Each number is 50 + 15 x the weight over its row's rms, rounded and kept within 0 to 99. Layers, rows and columns count from 0. The size before them is the row's rms in percent of the matrix's.

# layer 9 MLP gate, 1024x256, rms 0.167, rows 859-913, columns 0-127
102:53 39 34 68 40 48 17 49 87 51 49 42 19 61 51 72 32 62 37 76 27 45 60 44 47 54 33 66 29 68 55 75 48 45 64 43 51 38 46 61 47 30 47 31 67 28 51 90 56 34 38 73 60 57 32 58 66 73 69 61 45 53 41 34 52 34 43 65 26 40 55 73 68 54 41 76 66 56 52 34 24 44 50 71 56 38 85 36 12 25 54 67 45 20 27 50 46 51 37 70 49 39 50 62 52 44 72 75 48 30 45 59 48 47 43 59 39 45 53 59 45 48 51 32 46 50 33 39
098:73 46 43 48 53 70 51 34 52 65 64 22 44 36 64 44 27 31 53 57 38 44 70 56 70 79 52 56 61 63 49 51 53 47 47 72 53 73 68 62 43 36 47 70 55 39 54 42 63 17 62 57 44 51 07 30 64 73 58 78 56 63 38 27 30 16 69 40 36 39 63 14 49 33 63 52 28 56 35 73 54 36 41 48 40 44 38 38 34 26 54 49 59 48 40 60 58 57 58 44 62 33 39 35 63 65 67 81 59 43 44 69 71 61 47 56 37 63 35 60 48 62 59 45 53 30 64 72
094:40 59 42 28 42 50 24 48 68 28 66 33 28 24 42 57 52 47 31 63 72 71 58 35 39 68 67 43 48 68 54 39 33 47 55 50 54 51 42 71 88 16 40 27 45 46 68 52 58 59 47 51 75 37 32 30 67 77 51 28 69 81 45 57 19 40 43 36 44 51 76 39 44 44 47 16 50 30 24 54 43 51 45 53 66 46 69 72 60 38 30 35 51 26 42 87 36 68 75 36 50 36 51 69 48 56 43 18 68 52 57 50 47 31 39 42 35 48 53 70 46 55 92 53 76 49 31 53
100:32 51 58 61 58 27 82 59 47 56 55 56 61 34 38 59 31 56 56 74 64 56 45 50 41 41 37 49 56 71 56 42 55 09 43 64 45 38 60 53 22 49 61 56 49 51 59 54 70 62 57 59 48 57 40 38 63 20 56 48 37 62 40 54 55 74 03 55 47 60 46 48 43 75 59 61 61 42 09 57 38 49 53 28 76 49 31 67 36 18 54 70 37 45 44 64 42 61 75 50 70 50 57 45 34 54 49 55 42 31 63 24 54 67 41 51 74 48 36 55 50 53 39 41 46 60 52 24
103:59 31 49 49 32 51 37 12 34 56 59 53 55 45 54 53 79 22 55 34 32 39 21 49 39 13 20 50 34 58 47 68 56 44 51 82 58 66 54 60 48 48 61 64 42 58 51 71 48 39 49 33 65 79 57 46 29 34 50 90 46 58 34 50 49 53 44 64 32 54 62 64 46 33 47 39 62 15 47 48 55 34 48 64 37 59 53 47 50 33 67 50 35 40 62 71 48 87 62 37 32 41 64 52 58 57 62 75 37 45 40 21 31 51 63 69 41 69 28 41 55 43 43 72 40 42 46 46
100:24 74 43 55 62 72 52 52 38 41 48 57 61 25 79 33 45 67 60 61 61 63 64 29 38 64 50 59 51 43 76 28 42 63 48 42 67 32 49 27 48 57 23 63 49 48 63 47 58 22 80 53 83 53 73 48 71 63 85 63 45 44 46 63 47 47 52 18 47 76 73 26 40 57 57 40 61 38 39 36 54 60 45 30 38 66 39 61 51 70 39 57 38 39 38 30 66 43 73 44 54 27 38 59 60 58 54 55 42 26 58 64 62 72 60 59 67 53 49 47 61 32 45 35 34 50 26 64
099:32 46 44 83 50 46 56 16 35 62 31 56 38 77 39 68 59 37 68 40 59 48 42 07 48 69 60 42 62 42 76 61 46 81 38 43 45 48 59 43 62 30 72 37 33 54 48 55 65 38 68 51 63 39 46 74 54 66 62 51 18 66 57 45 51 37 78 47 15 64 49 35 57 59 56 63 50 55 46 62 47 64 71 46 58 75 38 59 41 65 53 44 50 38 53 52 23 55 72 63 54 54 21 41 39 46 64 41 46 77 53 57 50 57 50 57 79 70 07 39 37 30 42 47 54 32 34 47
099:44 28 33 45 66 44 39 83 51 58 46 55 60 71 51 73 18 60 41 20 21 31 55 39 85 73 41 60 54 50 55 38 82 16 36 39 59 64 70 63 72 27 37 52 33 45 72 59 41 57 36 62 59 35 43 67 62 41 55 41 47 65 57 73 35 40 33 47 43 50 62 18 46 57 50 31 59 58 33 48 62 33 55 30 37 47 51 50 39 46 72 43 63 41 57 44 44 61 50 29 46 63 61 51 45 45 73 69 43 67 63 40 41 40 56 59 71 38 76 36 66 48 54 34 81 65 47 53
098:33 36 51 31 55 44 86 38 50 19 45 33 29 34 43 32 61 44 37 50 61 68 46 62 53 48 65 35 34 40 50 18 37 50 55 58 50 69 66 43 64 36 36 32 73 57 28 50 49 37 69 44 49 49 44 62 44 65 63 58 53 51 57 40 55 27 66 73 43 63 85 34 38 41 44 64 42 17 73 43 75 56 40 48 49 43 32 66 33 47 76 35 72 44 30 61 22 58 34 62 64 65 52 68 65 48 52 17 69 45 40 58 36 57 34 42 63 60 55 43 50 32 73 52 44 42 41 69
103:52 25 21 45 51 46 72 53 50 21 52 68 33 54 52 37 36 44 37 28 40 38 43 75 44 53 67 40 67 63 42 58 61 66 67 36 73 65 32 48 51 46 16 42 34 49 40 66 58 54 61 33 37 36 56 43 55 94 68 65 54 47 43 38 49 31 71 42 56 60 19 33 58 60 45 47 34 31 44 37 42 49 58 78 61 17 56 72 39 29 39 23 00 52 27 62 53 58 76 44 29 79 54 35 69 51 18 24 52 45 62 58 30 60 56 68 46 46 55 58 60 57 48 29 55 30 61 49
098:62 45 49 62 74 58 64 58 25 11 41 65 32 34 32 39 60 66 68 41 47 52 60 70 48 54 38 21 59 42 80 79 77 43 59 57 41 80 25 35 78 24 52 76 44 23 61 81 38 56 58 50 35 51 56 46 66 60 36 39 38 59 44 52 33 54 62 65 44 66 26 55 28 66 24 35 39 70 39 59 73 41 39 40 79 64 24 51 51 49 40 84 57 56 61 19 53 49 56 30 74 59 37 54 48 58 57 30 67 59 53 46 69 57 75 41 80 52 59 54 48 59 43 38 44 54 40 46
095:76 30 56 53 32 37 46 79 36 20 21 34 50 62 60 45 69 41 46 44 67 57 64 75 46 33 37 54 57 51 33 57 24 80 34 65 86 57 57 57 65 68 39 55 19 50 53 42 77 42 23 55 64 53 51 53 40 73 45 61 59 54 31 37 49 30 63 61 59 30 64 62 55 48 54 39 42 42 65 63 38 67 84 72 40 41 59 63 50 47 60 59 65 67 41 20 58 66 43 70 60 27 31 64 49 54 57 85 24 42 57 50 42 23 64 66 52 62 66 26 51 43 48 86 73 56 38 22
098:48 52 54 56 29 43 39 59 48 56 84 77 66 50 18 53 67 69 50 46 58 31 48 47 56 51 30 53 84 17 57 49 54 57 43 58 24 51 32 55 57 23 56 37 48 59 65 68 59 66 63 64 57 26 68 41 11 63 67 51 79 24 50 74 39 76 66 58 48 82 57 42 63 34 76 44 74 45 48 54 21 59 46 61 21 64 32 79 41 33 64 49 64 29 84 59 49 53 62 53 55 58 64 42 48 58 46 45 22 47 55 41 72 74 53 51 73 20 62 41 53 38 64 23 43 49 59 43
101:21 34 46 42 50 49 40 35 52 52 63 40 31 46 71 60 52 50 56 36 30 31 42 64 49 69 51 71 39 30 54 91 58 40 44 69 47 38 67 40 32 64 59 46 43 52 45 34 58 43 60 60 48 71 24 49 32 55 54 56 46 41 61 55 49 48 15 62 39 58 38 54 62 77 59 32 36 35 60 51 82 66 50 67 53 47 49 61 54 72 68 43 52 49 54 48 36 80 58 53 37 38 39 48 71 16 41 35 56 34 60 22 31 71 40 35 54 48 50 77 42 40 47 29 54 68 65 55
104:49 33 68 34 37 53 40 39 42 40 43 31 30 68 38 48 63 42 40 70 42 64 39 61 57 70 40 43 56 48 43 59 53 49 42 61 34 28 53 41 60 62 61 62 45 64 42 33 81 80 49 61 59 65 51 73 37 70 21 52 65 39 30 30 41 37 39 41 70 33 69 60 42 40 68 41 41 33 34 46 34 24 38 27 61 63 34 47 46 33 47 75 62 57 60 36 55 65 64 50 59 52 35 39 18 40 46 58 60 54 30 51 53 47 41 39 70 59 65 75 38 65 72 55 37 55 37 73
102:52 11 66 62 65 40 83 22 49 65 73 61 30 58 42 77 53 56 58 54 18 35 57 34 36 60 40 64 11 69 71 51 45 54 70 60 49 40 52 51 47 42 47 27 46 48 53 62 46 45 56 29 49 71 47 45 38 58 66 54 70 26 23 49 51 44 54 38 48 70 40 68 64 19 45 69 30 49 33 51 65 36 73 39 47 23 22 74 33 21 16 46 51 32 82 41 40 62 58 28 69 66 70 62 40 26 71 54 72 39 56 58 60 55 35 53 41 86 44 52 61 10 29 38 59 52 50 50
100:41 45 25 26 52 76 58 72 57 61 53 39 26 50 47 54 41 39 51 70 49 63 55 45 46 65 47 36 61 68 60 40 49 43 24 17 62 39 54 42 67 43 51 48 70 50 50 38 87 37 43 65 76 60 32 48 36 64 60 80 56 52 40 66 68 61 77 61 70 41 37 52 41 53 79 65 77 46 61 77 62 43 48 45 29 43 40 41 18 36 55 57 50 43 36 51 26 48 51 53 43 61 43 34 56 69 41 49 31 70 46 41 67 22 50 42 32 56 68 56 86 35 57 63 33 64 33 65
101:53 37 52 43 22 30 31 56 49 38 28 53 32 10 37 61 54 42 50 59 35 57 63 51 55 76 25 45 31 60 34 56 42 55 45 52 35 52 75 51 58 70 57 74 46 29 68 68 66 23 70 66 61 43 60 58 78 17 32 62 12 56 73 49 52 39 30 49 55 39 66 32 42 69 68 43 39 45 68 55 64 41 23 72 60 60 58 47 36 69 22 70 45 52 53 54 39 49 41 65 76 70 42 56 17 12 74 59 54 45 48 47 60 33 48 64 58 62 48 47 53 57 58 41 42 38 26 42
098:62 79 37 70 44 28 53 45 60 45 32 46 32 35 54 49 64 27 64 45 40 30 70 65 60 53 64 74 51 74 55 63 46 59 45 72 38 44 42 57 62 49 28 52 64 58 83 62 58 58 76 60 67 27 43 61 49 65 50 39 77 44 46 35 49 60 47 63 82 55 11 23 28 33 79 38 26 45 36 25 50 41 47 43 40 51 45 46 38 29 37 39 28 51 49 75 16 42 66 43 44 57 44 28 34 58 70 56 52 56 67 61 34 56 51 68 43 38 54 44 60 66 41 81 47 33 57 49
097:58 57 60 37 51 48 26 52 40 51 79 35 47 64 69 45 50 51 37 51 72 58 46 43 62 46 64 64 75 69 49 40 40 45 28 60 47 37 70 58 58 58 48 75 41 33 28 50 64 49 55 61 51 40 10 86 55 53 37 56 67 57 20 44 78 63 49 37 62 26 63 62 23 57 75 37 48 43 27 51 58 64 59 57 48 54 23 00 62 54 47 57 56 41 49 47 38 33 41 26 62 52 60 33 53 23 61 50 49 73 63 59 62 78 37 61 41 46 51 80 70 40 19 75 51 65 42 48
105:44 49 32 77 66 43 36 72 54 20 24 45 48 49 33 77 58 56 55 48 73 67 28 29 41 65 42 34 39 41 45 63 45 37 27 64 35 59 65 44 44 35 33 48 60 71 34 49 41 44 50 32 52 63 67 54 56 54 39 34 32 66 47 51 58 43 58 53 35 13 19 64 70 25 57 56 56 52 38 38 55 36 61 38 38 54 66 18 55 40 26 45 62 64 33 44 55 31 68 62 72 76 46 64 50 16 61 72 53 34 27 74 72 44 62 80 53 54 66 61 49 22 34 37 57 50 44 65
105:55 40 39 23 69 25 52 61 40 29 58 70 60 47 65 60 52 33 63 47 35 52 65 29 33 60 23 41 39 19 67 63 26 52 27 23 72 49 59 57 51 43 72 40 62 71 68 79 31 34 25 42 71 60 74 54 77 38 64 49 51 67 51 20 47 53 43 56 40 56 30 49 26 30 57 53 64 57 39 63 29 51 50 43 55 72 57 38 72 44 50 61 39 61 58 51 42 41 44 77 55 29 58 56 54 28 64 52 30 41 49 75 47 48 66 63 50 41 56 55 49 61 12 50 38 39 43 64
103:33 28 70 62 38 52 54 59 46 41 41 17 62 38 47 65 53 35 49 62 68 55 20 50 28 44 46 26 48 32 63 64 52 54 27 46 43 39 54 40 29 50 75 60 56 25 76 46 27 45 44 35 46 48 48 38 59 36 24 60 46 67 06 79 38 24 44 52 52 36 42 36 50 40 49 31 47 27 39 31 33 50 59 27 69 54 75 56 24 39 52 38 69 32 40 22 22 38 55 65 53 35 25 54 75 56 41 53 55 28 17 45 54 71 80 23 58 44 68 57 56 34 28 50 78 52 36 66
096:33 75 47 70 61 62 46 50 30 36 50 44 49 33 65 42 52 47 60 48 58 49 30 35 42 41 42 60 80 24 39 58 32 30 31 60 54 25 61 52 62 40 45 47 45 59 48 68 54 15 39 31 53 44 71 62 46 53 56 67 69 45 48 52 76 75 53 32 44 57 66 49 65 38 33 44 67 20 69 61 68 67 59 69 39 48 61 39 70 64 79 45 40 67 41 45 46 36 49 84 33 62 26 67 67 52 47 38 38 65 48 39 63 72 55 53 34 55 45 75 42 71 42 38 15 82 33 65
100:64 51 46 44 46 31 46 91 57 49 40 72 59 65 62 71 67 41 58 65 81 73 63 75 87 61 48 51 59 46 66 41 64 27 34 72 40 38 24 36 48 12 47 24 51 43 52 02 52 57 60 66 50 36 52 37 33 56 34 44 50 38 57 74 48 80 58 49 83 64 45 39 52 39 38 35 27 45 60 92 50 60 59 74 58 35 39 62 55 46 44 32 60 21 32 36 44 53 74 66 60 31 43 28 64 49 47 56 76 37 27 47 59 48 63 69 18 49 59 31 57 43 41 40 40 63 41 35
095:22 40 87 37 46 45 54 47 47 53 47 52 43 45 78 57 58 69 38 77 45 56 50 49 47 58 56 43 27 43 48 73 71 33 44 42 39 42 46 79 55 32 65 28 67 45 39 23 60 58 43 59 34 57 47 38 38 61 47 68 47 32 56 33 64 45 19 53 35 49 25 50 39 39 60 83 57 33 44 60 46 57 58 55 54 54 56 78 57 45 48 59 56 48 19 75 41 64 36 72 24 37 60 40 42 51 37 35 43 28 78 57 37 75 58 74 49 60 41 61 04 28 61 37 49 40 46 61
101:55 59 55 38 77 37 43 37 42 70 63 56 50 82 38 34 53 63 59 53 67 34 41 59 57 31 34 60 55 55 39 56 25 54 41 57 48 35 75 37 39 63 33 46 78 53 65 69 20 26 47 59 55 66 35 58 69 50 57 48 44 34 47 86 60 48 24 45 32 54 40 56 39 19 19 44 45 32 50 72 28 44 45 54 63 43 63 26 46 55 50 72 51 66 55 76 60 60 54 49 59 28 36 44 47 60 71 57 78 45 63 38 29 29 43 86 54 94 76 62 30 56 64 61 45 40 84 44
098:66 27 66 50 62 58 35 49 56 59 40 66 60 52 57 42 36 94 62 68 49 65 63 77 36 51 54 41 66 48 70 28 69 48 52 62 60 48 51 71 37 57 50 30 45 72 39 71 48 57 28 35 55 36 50 53 26 58 64 45 59 27 62 46 87 42 57 32 19 33 53 52 37 43 51 51 62 20 33 65 54 50 47 86 53 60 36 59 81 54 43 60 53 33 14 23 25 69 32 38 67 70 56 44 45 72 70 38 53 51 55 39 53 65 51 62 68 73 47 52 36 73 23 34 53 45 08 51
100:63 61 74 44 75 37 57 42 34 29 70 62 70 52 52 63 52 17 38 52 61 30 46 61 85 57 32 47 35 50 69 18 64 55 62 48 39 25 44 47 61 59 26 48 59 51 36 48 26 58 53 54 40 45 31 66 29 76 36 52 35 38 42 35 59 35 47 73 29 36 33 46 23 43 67 59 63 40 37 52 39 61 37 58 69 48 68 24 62 16 61 60 63 54 37 46 57 49 37 57 46 48 60 57 42 35 58 71 64 57 62 39 62 47 50 71 67 35 59 61 37 59 61 52 70 34 55 58
102:25 34 68 62 48 39 50 33 76 49 53 75 58 42 28 52 48 30 51 76 48 46 46 55 56 64 46 62 42 77 52 56 36 63 28 35 47 57 70 66 86 54 25 48 58 25 51 76 16 16 69 34 59 64 57 44 71 47 69 20 24 63 33 57 42 56 56 63 60 37 58 42 52 34 55 28 43 59 68 34 48 57 32 53 74 52 57 36 50 29 48 55 58 52 62 44 32 54 33 73 64 40 62 46 60 67 75 48 81 38 57 59 27 49 47 58 58 57 45 67 70 46 18 29 66 17 75 48
093:55 67 40 36 33 53 58 41 62 30 33 65 41 42 62 65 13 43 33 62 67 25 73 65 44 58 57 36 66 21 64 52 38 42 45 33 53 62 66 93 48 53 52 39 84 31 72 55 42 18 49 55 58 63 39 49 58 53 53 33 44 58 48 43 51 53 47 66 60 39 54 55 24 45 35 51 34 32 29 54 49 50 36 38 50 44 55 39 51 30 46 31 50 53 41 32 52 48 64 55 30 70 60 26 39 39 43 41 64 58 52 38 25 54 39 64 58 23 38 65 29 62 65 27 48 32 33 56
103:42 36 59 43 62 52 50 60 59 38 29 79 39 22 35 42 60 89 41 42 65 31 71 50 54 54 42 76 59 75 46 37 68 47 51 46 41 39 45 61 50 55 59 33 68 27 63 69 62 09 66 45 29 35 38 83 47 40 62 51 35 40 36 51 39 56 60 44 44 45 38 59 62 54 51 72 45 71 32 49 75 78 77 60 31 62 68 60 72 44 26 45 41 58 55 40 44 32 73 64 23 38 54 57 41 48 65 25 68 64 83 78 42 55 43 42 50 48 47 30 53 71 71 41 55 41 70 11
094:64 28 31 38 40 54 41 64 46 09 52 58 45 44 60 78 29 59 41 11 70 40 28 44 16 48 64 50 31 57 43 46 63 59 67 30 60 33 26 49 48 57 84 61 23 43 46 48 73 50 41 26 58 46 60 57 44 66 99 81 36 25 38 37 70 76 44 04 56 62 41 45 37 38 59 50 55 33 74 34 73 82 60 36 76 56 44 61 53 50 38 54 58 31 49 32 26 65 64 54 43 41 70 54 62 36 26 27 42 37 54 43 46 77 67 59 47 66 67 51 38 34 44 39 50 48 37 65
104:52 85 08 50 50 44 68 42 55 43 28 35 50 43 69 69 39 74 50 52 32 35 22 46 67 72 29 43 37 52 43 12 31 15 33 67 57 44 45 45 30 35 56 62 44 57 43 56 77 71 30 34 34 73 38 57 53 64 39 62 62 09 49 68 41 73 60 54 58 64 64 39 48 72 37 79 31 69 42 56 71 45 50 59 26 83 31 65 64 54 38 32 45 57 74 48 32 41 32 74 68 49 43 43 48 83 63 31 57 37 48 48 63 58 42 46 39 62 40 30 57 26 59 37 28 64 50 80
098:72 71 74 55 52 52 80 59 37 76 38 22 31 51 70 53 65 61 33 29 45 51 49 45 74 44 55 52 44 68 33 51 58 32 52 41 59 39 43 55 58 19 55 36 68 42 73 60 49 41 68 25 50 50 40 43 26 47 26 50 54 65 40 55 31 91 50 38 70 53 37 19 30 40 54 69 53 26 44 58 49 65 44 46 46 22 66 47 56 75 42 54 43 41 53 54 30 70 42 40 53 51 66 77 61 42 43 76 26 64 48 90 82 43 51 58 62 68 22 50 33 44 62 38 67 46 44 55
093:67 39 48 72 65 48 51 48 50 50 59 47 45 78 66 51 63 36 31 56 37 19 40 62 85 50 43 81 74 35 49 22 45 40 51 47 56 60 76 30 43 26 50 71 51 78 85 61 40 31 45 40 56 50 42 59 58 31 71 50 37 51 45 34 59 56 60 21 57 39 57 57 54 50 34 50 41 53 41 44 38 35 28 12 61 55 66 56 48 53 30 51 37 43 46 73 60 53 18 47 46 62 49 92 33 72 25 47 68 52 31 54 50 39 37 43 61 70 65 33 62 46 43 29 47 35 41 41
099:51 52 43 54 64 42 71 48 44 21 52 99 51 33 51 49 36 68 81 32 51 46 99 55 52 51 81 28 37 62 38 71 56 43 33 30 31 37 40 43 42 49 26 48 58 63 52 62 61 38 62 64 52 54 58 51 35 16 39 60 63 49 51 46 47 55 51 48 13 52 55 35 54 64 44 70 29 50 44 68 73 55 46 52 54 46 34 63 27 68 43 64 45 37 43 39 21 25 59 39 46 66 37 70 30 60 53 53 60 47 38 69 47 64 53 51 55 43 67 72 31 29 31 54 40 50 39 36
100:69 49 49 52 82 52 37 41 50 40 24 40 40 66 70 41 43 64 50 37 53 60 71 51 60 49 22 45 51 37 56 42 31 34 52 27 74 63 47 50 53 26 59 43 46 41 12 87 39 64 47 56 53 53 41 54 37 41 86 35 71 45 16 37 46 22 44 70 41 72 57 32 62 65 47 62 48 48 51 45 28 33 58 69 84 50 58 74 63 19 52 28 54 27 65 47 55 47 55 59 30 61 66 65 55 35 65 52 74 21 58 70 73 27 56 43 74 70 51 60 34 51 60 72 60 93 36 46
099:51 35 47 53 47 39 46 66 74 42 69 36 72 59 43 57 51 67 63 40 43 35 45 59 45 42 34 73 60 72 78 48 40 49 54 40 21 40 51 64 48 33 37 42 31 43 84 48 65 30 62 38 71 54 48 58 61 47 59 50 71 49 61 44 55 56 29 46 78 20 61 57 55 62 51 36 13 57 27 33 26 44 51 35 32 09 60 61 44 51 49 45 49 44 23 46 70 68 68 43 26 55 50 56 48 41 63 27 38 68 48 55 44 45 68 66 47 68 40 65 33 33 52 33 70 62 58 70
105:94 47 24 52 46 82 31 65 46 33 49 31 77 52 43 70 58 21 29 69 65 43 66 37 50 57 25 62 48 59 31 40 56 55 29 61 48 44 65 65 58 61 57 32 65 52 51 44 28 41 29 58 56 54 70 40 34 70 41 64 68 74 36 36 62 40 32 22 68 62 41 53 14 44 73 49 57 38 44 68 63 28 46 54 62 43 37 49 31 58 66 63 31 66 44 32 49 60 46 26 32 37 44 47 68 25 38 42 51 47 49 57 51 41 59 45 47 43 68 44 35 46 40 53 29 38 38 69
100:63 57 32 49 48 55 64 20 49 51 50 90 58 55 60 31 55 56 54 45 53 37 59 37 29 51 38 34 57 43 55 48 64 47 51 46 52 56 44 55 36 55 70 22 33 60 52 15 28 57 55 64 62 66 41 59 65 47 54 55 21 71 69 54 46 72 77 56 41 57 21 46 24 40 44 34 54 52 40 60 32 79 45 24 64 29 34 42 57 56 36 32 51 31 53 50 62 43 60 56 55 67 53 50 33 41 71 79 40 42 72 37 71 45 68 66 55 69 49 73 49 52 29 54 66 26 52 23
107:48 67 45 39 55 34 55 57 35 54 79 37 59 42 67 37 68 43 54 34 44 46 55 47 59 60 28 65 82 46 37 47 39 37 46 39 29 72 36 44 62 58 39 74 62 59 64 43 53 56 73 40 50 48 63 48 57 68 38 57 78 64 60 64 70 41 45 27 74 38 61 27 65 52 39 63 65 60 60 61 49 51 49 53 44 47 51 55 70 52 53 24 27 67 45 51 62 35 46 46 49 47 38 49 62 70 47 44 77 68 55 66 42 40 18 32 60 69 58 57 65 69 20 33 35 51 64 65
105:29 77 65 67 53 70 64 45 74 31 61 38 43 41 22 51 53 33 73 53 40 67 18 66 31 65 18 57 52 49 39 52 19 51 39 56 43 54 39 63 56 43 51 63 67 49 41 51 73 52 74 70 44 58 20 47 47 71 35 65 47 54 23 22 31 65 58 70 57 39 58 52 45 42 60 48 65 42 49 60 27 74 55 41 54 44 35 79 58 61 56 63 48 46 31 51 44 59 54 40 70 57 60 52 24 54 48 35 38 36 54 55 37 32 44 33 34 46 33 00 35 31 17 86 37 38 22 61
098:51 27 64 29 67 51 49 52 31 64 51 60 35 42 27 38 82 60 45 51 33 89 47 53 57 22 49 67 52 48 56 38 14 36 22 61 54 62 66 27 85 56 27 45 61 49 58 40 50 57 38 38 83 45 29 62 46 50 61 71 53 57 39 59 37 46 25 57 34 20 56 67 32 45 38 57 45 80 47 38 46 22 34 58 56 42 26 25 57 46 41 47 51 33 61 24 63 52 34 15 46 48 51 40 41 66 59 55 53 71 50 50 70 48 26 54 62 55 48 52 34 46 37 61 47 68 54 56
099:41 43 49 51 52 55 36 53 29 50 60 59 33 46 60 41 30 49 53 29 78 69 32 53 72 37 50 44 53 38 62 50 30 55 63 41 47 51 32 63 56 54 47 38 32 60 57 43 39 50 68 66 59 62 28 46 55 75 64 23 54 52 31 66 36 53 34 71 48 65 66 43 56 49 62 46 59 40 45 33 51 71 42 70 63 52 52 40 77 18 49 78 59 45 67 65 61 61 71 50 49 39 52 44 40 51 51 47 21 73 43 45 46 46 45 27 46 27 69 27 55 38 77 52 17 29 37 46
100:62 57 57 36 33 49 49 74 73 44 40 69 49 44 51 63 46 28 29 29 44 52 55 67 38 49 44 45 52 57 59 52 71 39 55 43 40 47 54 53 58 40 48 43 45 53 71 63 35 49 42 57 55 42 67 60 52 18 29 55 30 45 26 36 14 61 69 67 46 27 55 65 63 31 29 50 64 17 36 50 63 54 58 71 96 42 46 39 54 50 55 46 68 46 35 60 27 47 48 59 49 28 60 35 42 43 46 30 17 51 62 31 67 47 69 46 67 51 55 62 37 43 39 52 74 44 55 34
100:48 36 60 29 47 56 43 24 65 76 79 60 49 42 55 19 45 48 47 46 72 78 47 25 50 72 38 45 74 25 54 54 27 42 32 63 50 55 50 44 52 53 61 63 70 61 32 64 28 37 45 30 43 28 58 50 56 15 62 62 77 35 71 71 58 67 36 36 45 79 66 53 28 66 54 80 61 69 49 59 45 26 60 39 55 46 35 37 21 32 13 75 37 60 40 52 52 53 31 72 47 74 44 29 71 14 59 62 58 27 40 44 33 52 45 40 89 68 56 57 41 19 58 31 55 40 49 74
098:56 43 55 50 63 79 43 43 53 74 54 70 41 38 67 47 36 48 65 51 62 45 73 73 61 75 67 57 82 65 80 67 78 35 39 25 54 43 56 33 52 50 64 70 74 40 55 63 25 50 44 48 56 75 34 44 56 69 65 46 46 46 51 35 26 21 68 58 71 55 36 44 54 64 57 57 42 40 23 50 38 41 55 40 73 55 40 69 56 61 22 39 52 73 57 33 49 49 23 43 75 40 56 66 60 54 51 80 71 38 46 49 48 42 32 56 65 50 53 32 55 50 43 23 33 10 52 42
101:38 55 37 51 78 37 80 53 43 76 16 30 66 35 77 50 73 47 24 65 53 60 39 63 62 47 59 51 62 41 43 65 35 41 52 44 67 59 32 66 10 47 56 52 47 34 51 64 51 56 42 65 50 62 36 69 32 42 36 40 48 58 71 38 29 45 55 57 65 57 57 53 50 38 37 68 57 25 41 47 52 60 39 64 29 31 34 53 75 41 51 56 56 54 29 49 49 53 40 72 29 56 39 34 36 53 48 45 45 44 26 63 34 69 45 52 43 51 40 34 65 28 54 27 35 19 65 63
104:31 69 51 68 59 61 57 37 19 62 54 32 45 49 54 56 67 58 37 62 63 41 31 43 60 58 13 44 46 46 48 32 64 61 37 37 25 50 53 22 78 38 64 55 76 48 52 68 57 33 66 58 48 73 28 42 20 64 52 51 24 35 43 59 29 19 43 53 55 56 49 69 38 32 51 18 46 55 56 44 63 57 38 54 64 80 63 66 64 72 55 37 28 51 36 64 30 42 61 90 58 40 63 42 43 37 03 62 61 35 54 66 51 56 48 47 48 47 55 43 41 46 36 41 48 51 52 60
096:47 44 27 22 69 48 44 46 57 55 52 38 45 73 46 44 34 39 56 43 50 60 42 68 44 40 37 63 61 59 55 50 45 60 35 40 85 47 37 66 62 29 58 44 55 46 70 48 53 75 65 52 73 58 57 68 52 35 80 46 60 23 60 28 67 72 58 55 34 67 63 63 67 34 44 52 84 41 65 41 33 40 61 45 48 61 61 68 53 46 35 33 60 76 57 70 96 50 43 45 23 50 22 73 65 59 61 43 77 49 60 58 54 80 66 63 33 49 46 34 50 48 32 49 44 68 15 39
101:87 41 54 23 56 52 53 91 17 60 53 35 38 65 77 63 78 32 51 38 41 37 76 53 73 68 67 45 50 27 52 62 43 20 32 80 69 36 54 49 48 23 65 70 62 61 32 76 30 55 71 28 47 66 36 37 44 32 51 66 39 41 52 28 71 59 39 48 18 36 58 62 63 54 45 15 36 36 59 34 57 55 25 63 43 70 76 31 34 63 44 53 58 53 28 34 42 19 51 37 61 68 24 17 25 56 19 31 61 61 71 39 48 57 53 61 58 23 34 44 46 27 34 46 61 58 66 35
101:66 74 45 70 39 42 57 51 51 53 44 54 36 36 33 57 74 49 30 38 61 57 66 37 50 51 46 50 53 47 40 54 53 49 26 50 65 35 50 47 72 23 45 52 58 46 60 66 41 57 68 51 78 46 44 68 28 67 68 54 42 20 48 41 42 64 31 67 40 55 40 34 58 35 52 38 38 58 75 69 60 41 35 61 63 52 26 26 55 19 40 44 35 38 46 73 35 52 38 43 42 54 51 46 53 34 35 72 44 57 72 42 53 31 47 69 64 35 77 33 25 66 49 80 73 56 54 29
100:57 46 53 35 64 72 49 62 46 71 56 52 34 47 53 42 42 23 57 69 23 30 69 63 81 55 66 08 49 79 53 28 54 54 46 86 63 47 32 47 59 64 65 48 69 43 47 55 64 49 15 53 35 51 34 27 63 38 51 64 54 63 22 70 68 69 48 20 62 61 46 42 52 54 38 73 57 79 47 44 38 42 28 75 58 59 45 56 59 39 44 65 47 51 31 25 41 54 54 45 43 42 33 31 32 38 45 36 53 17 43 61 12 56 44 56 36 71 55 52 31 73 47 34 72 61 42 36
099:51 51 21 45 51 39 57 33 34 57 15 77 47 59 35 73 65 44 41 52 21 53 80 57 56 50 54 44 30 54 42 40 50 53 46 69 44 56 63 59 53 57 27 52 37 61 80 34 63 73 45 55 45 28 62 47 39 58 39 29 66 79 48 64 36 57 70 15 49 38 42 47 71 43 36 70 60 20 56 55 51 53 38 78 42 62 56 37 22 27 61 70 46 47 41 31 41 65 63 39 80 45 65 53 26 55 56 55 26 59 50 48 74 60 37 48 62 45 54 59 57 62 36 34 70 37 35 68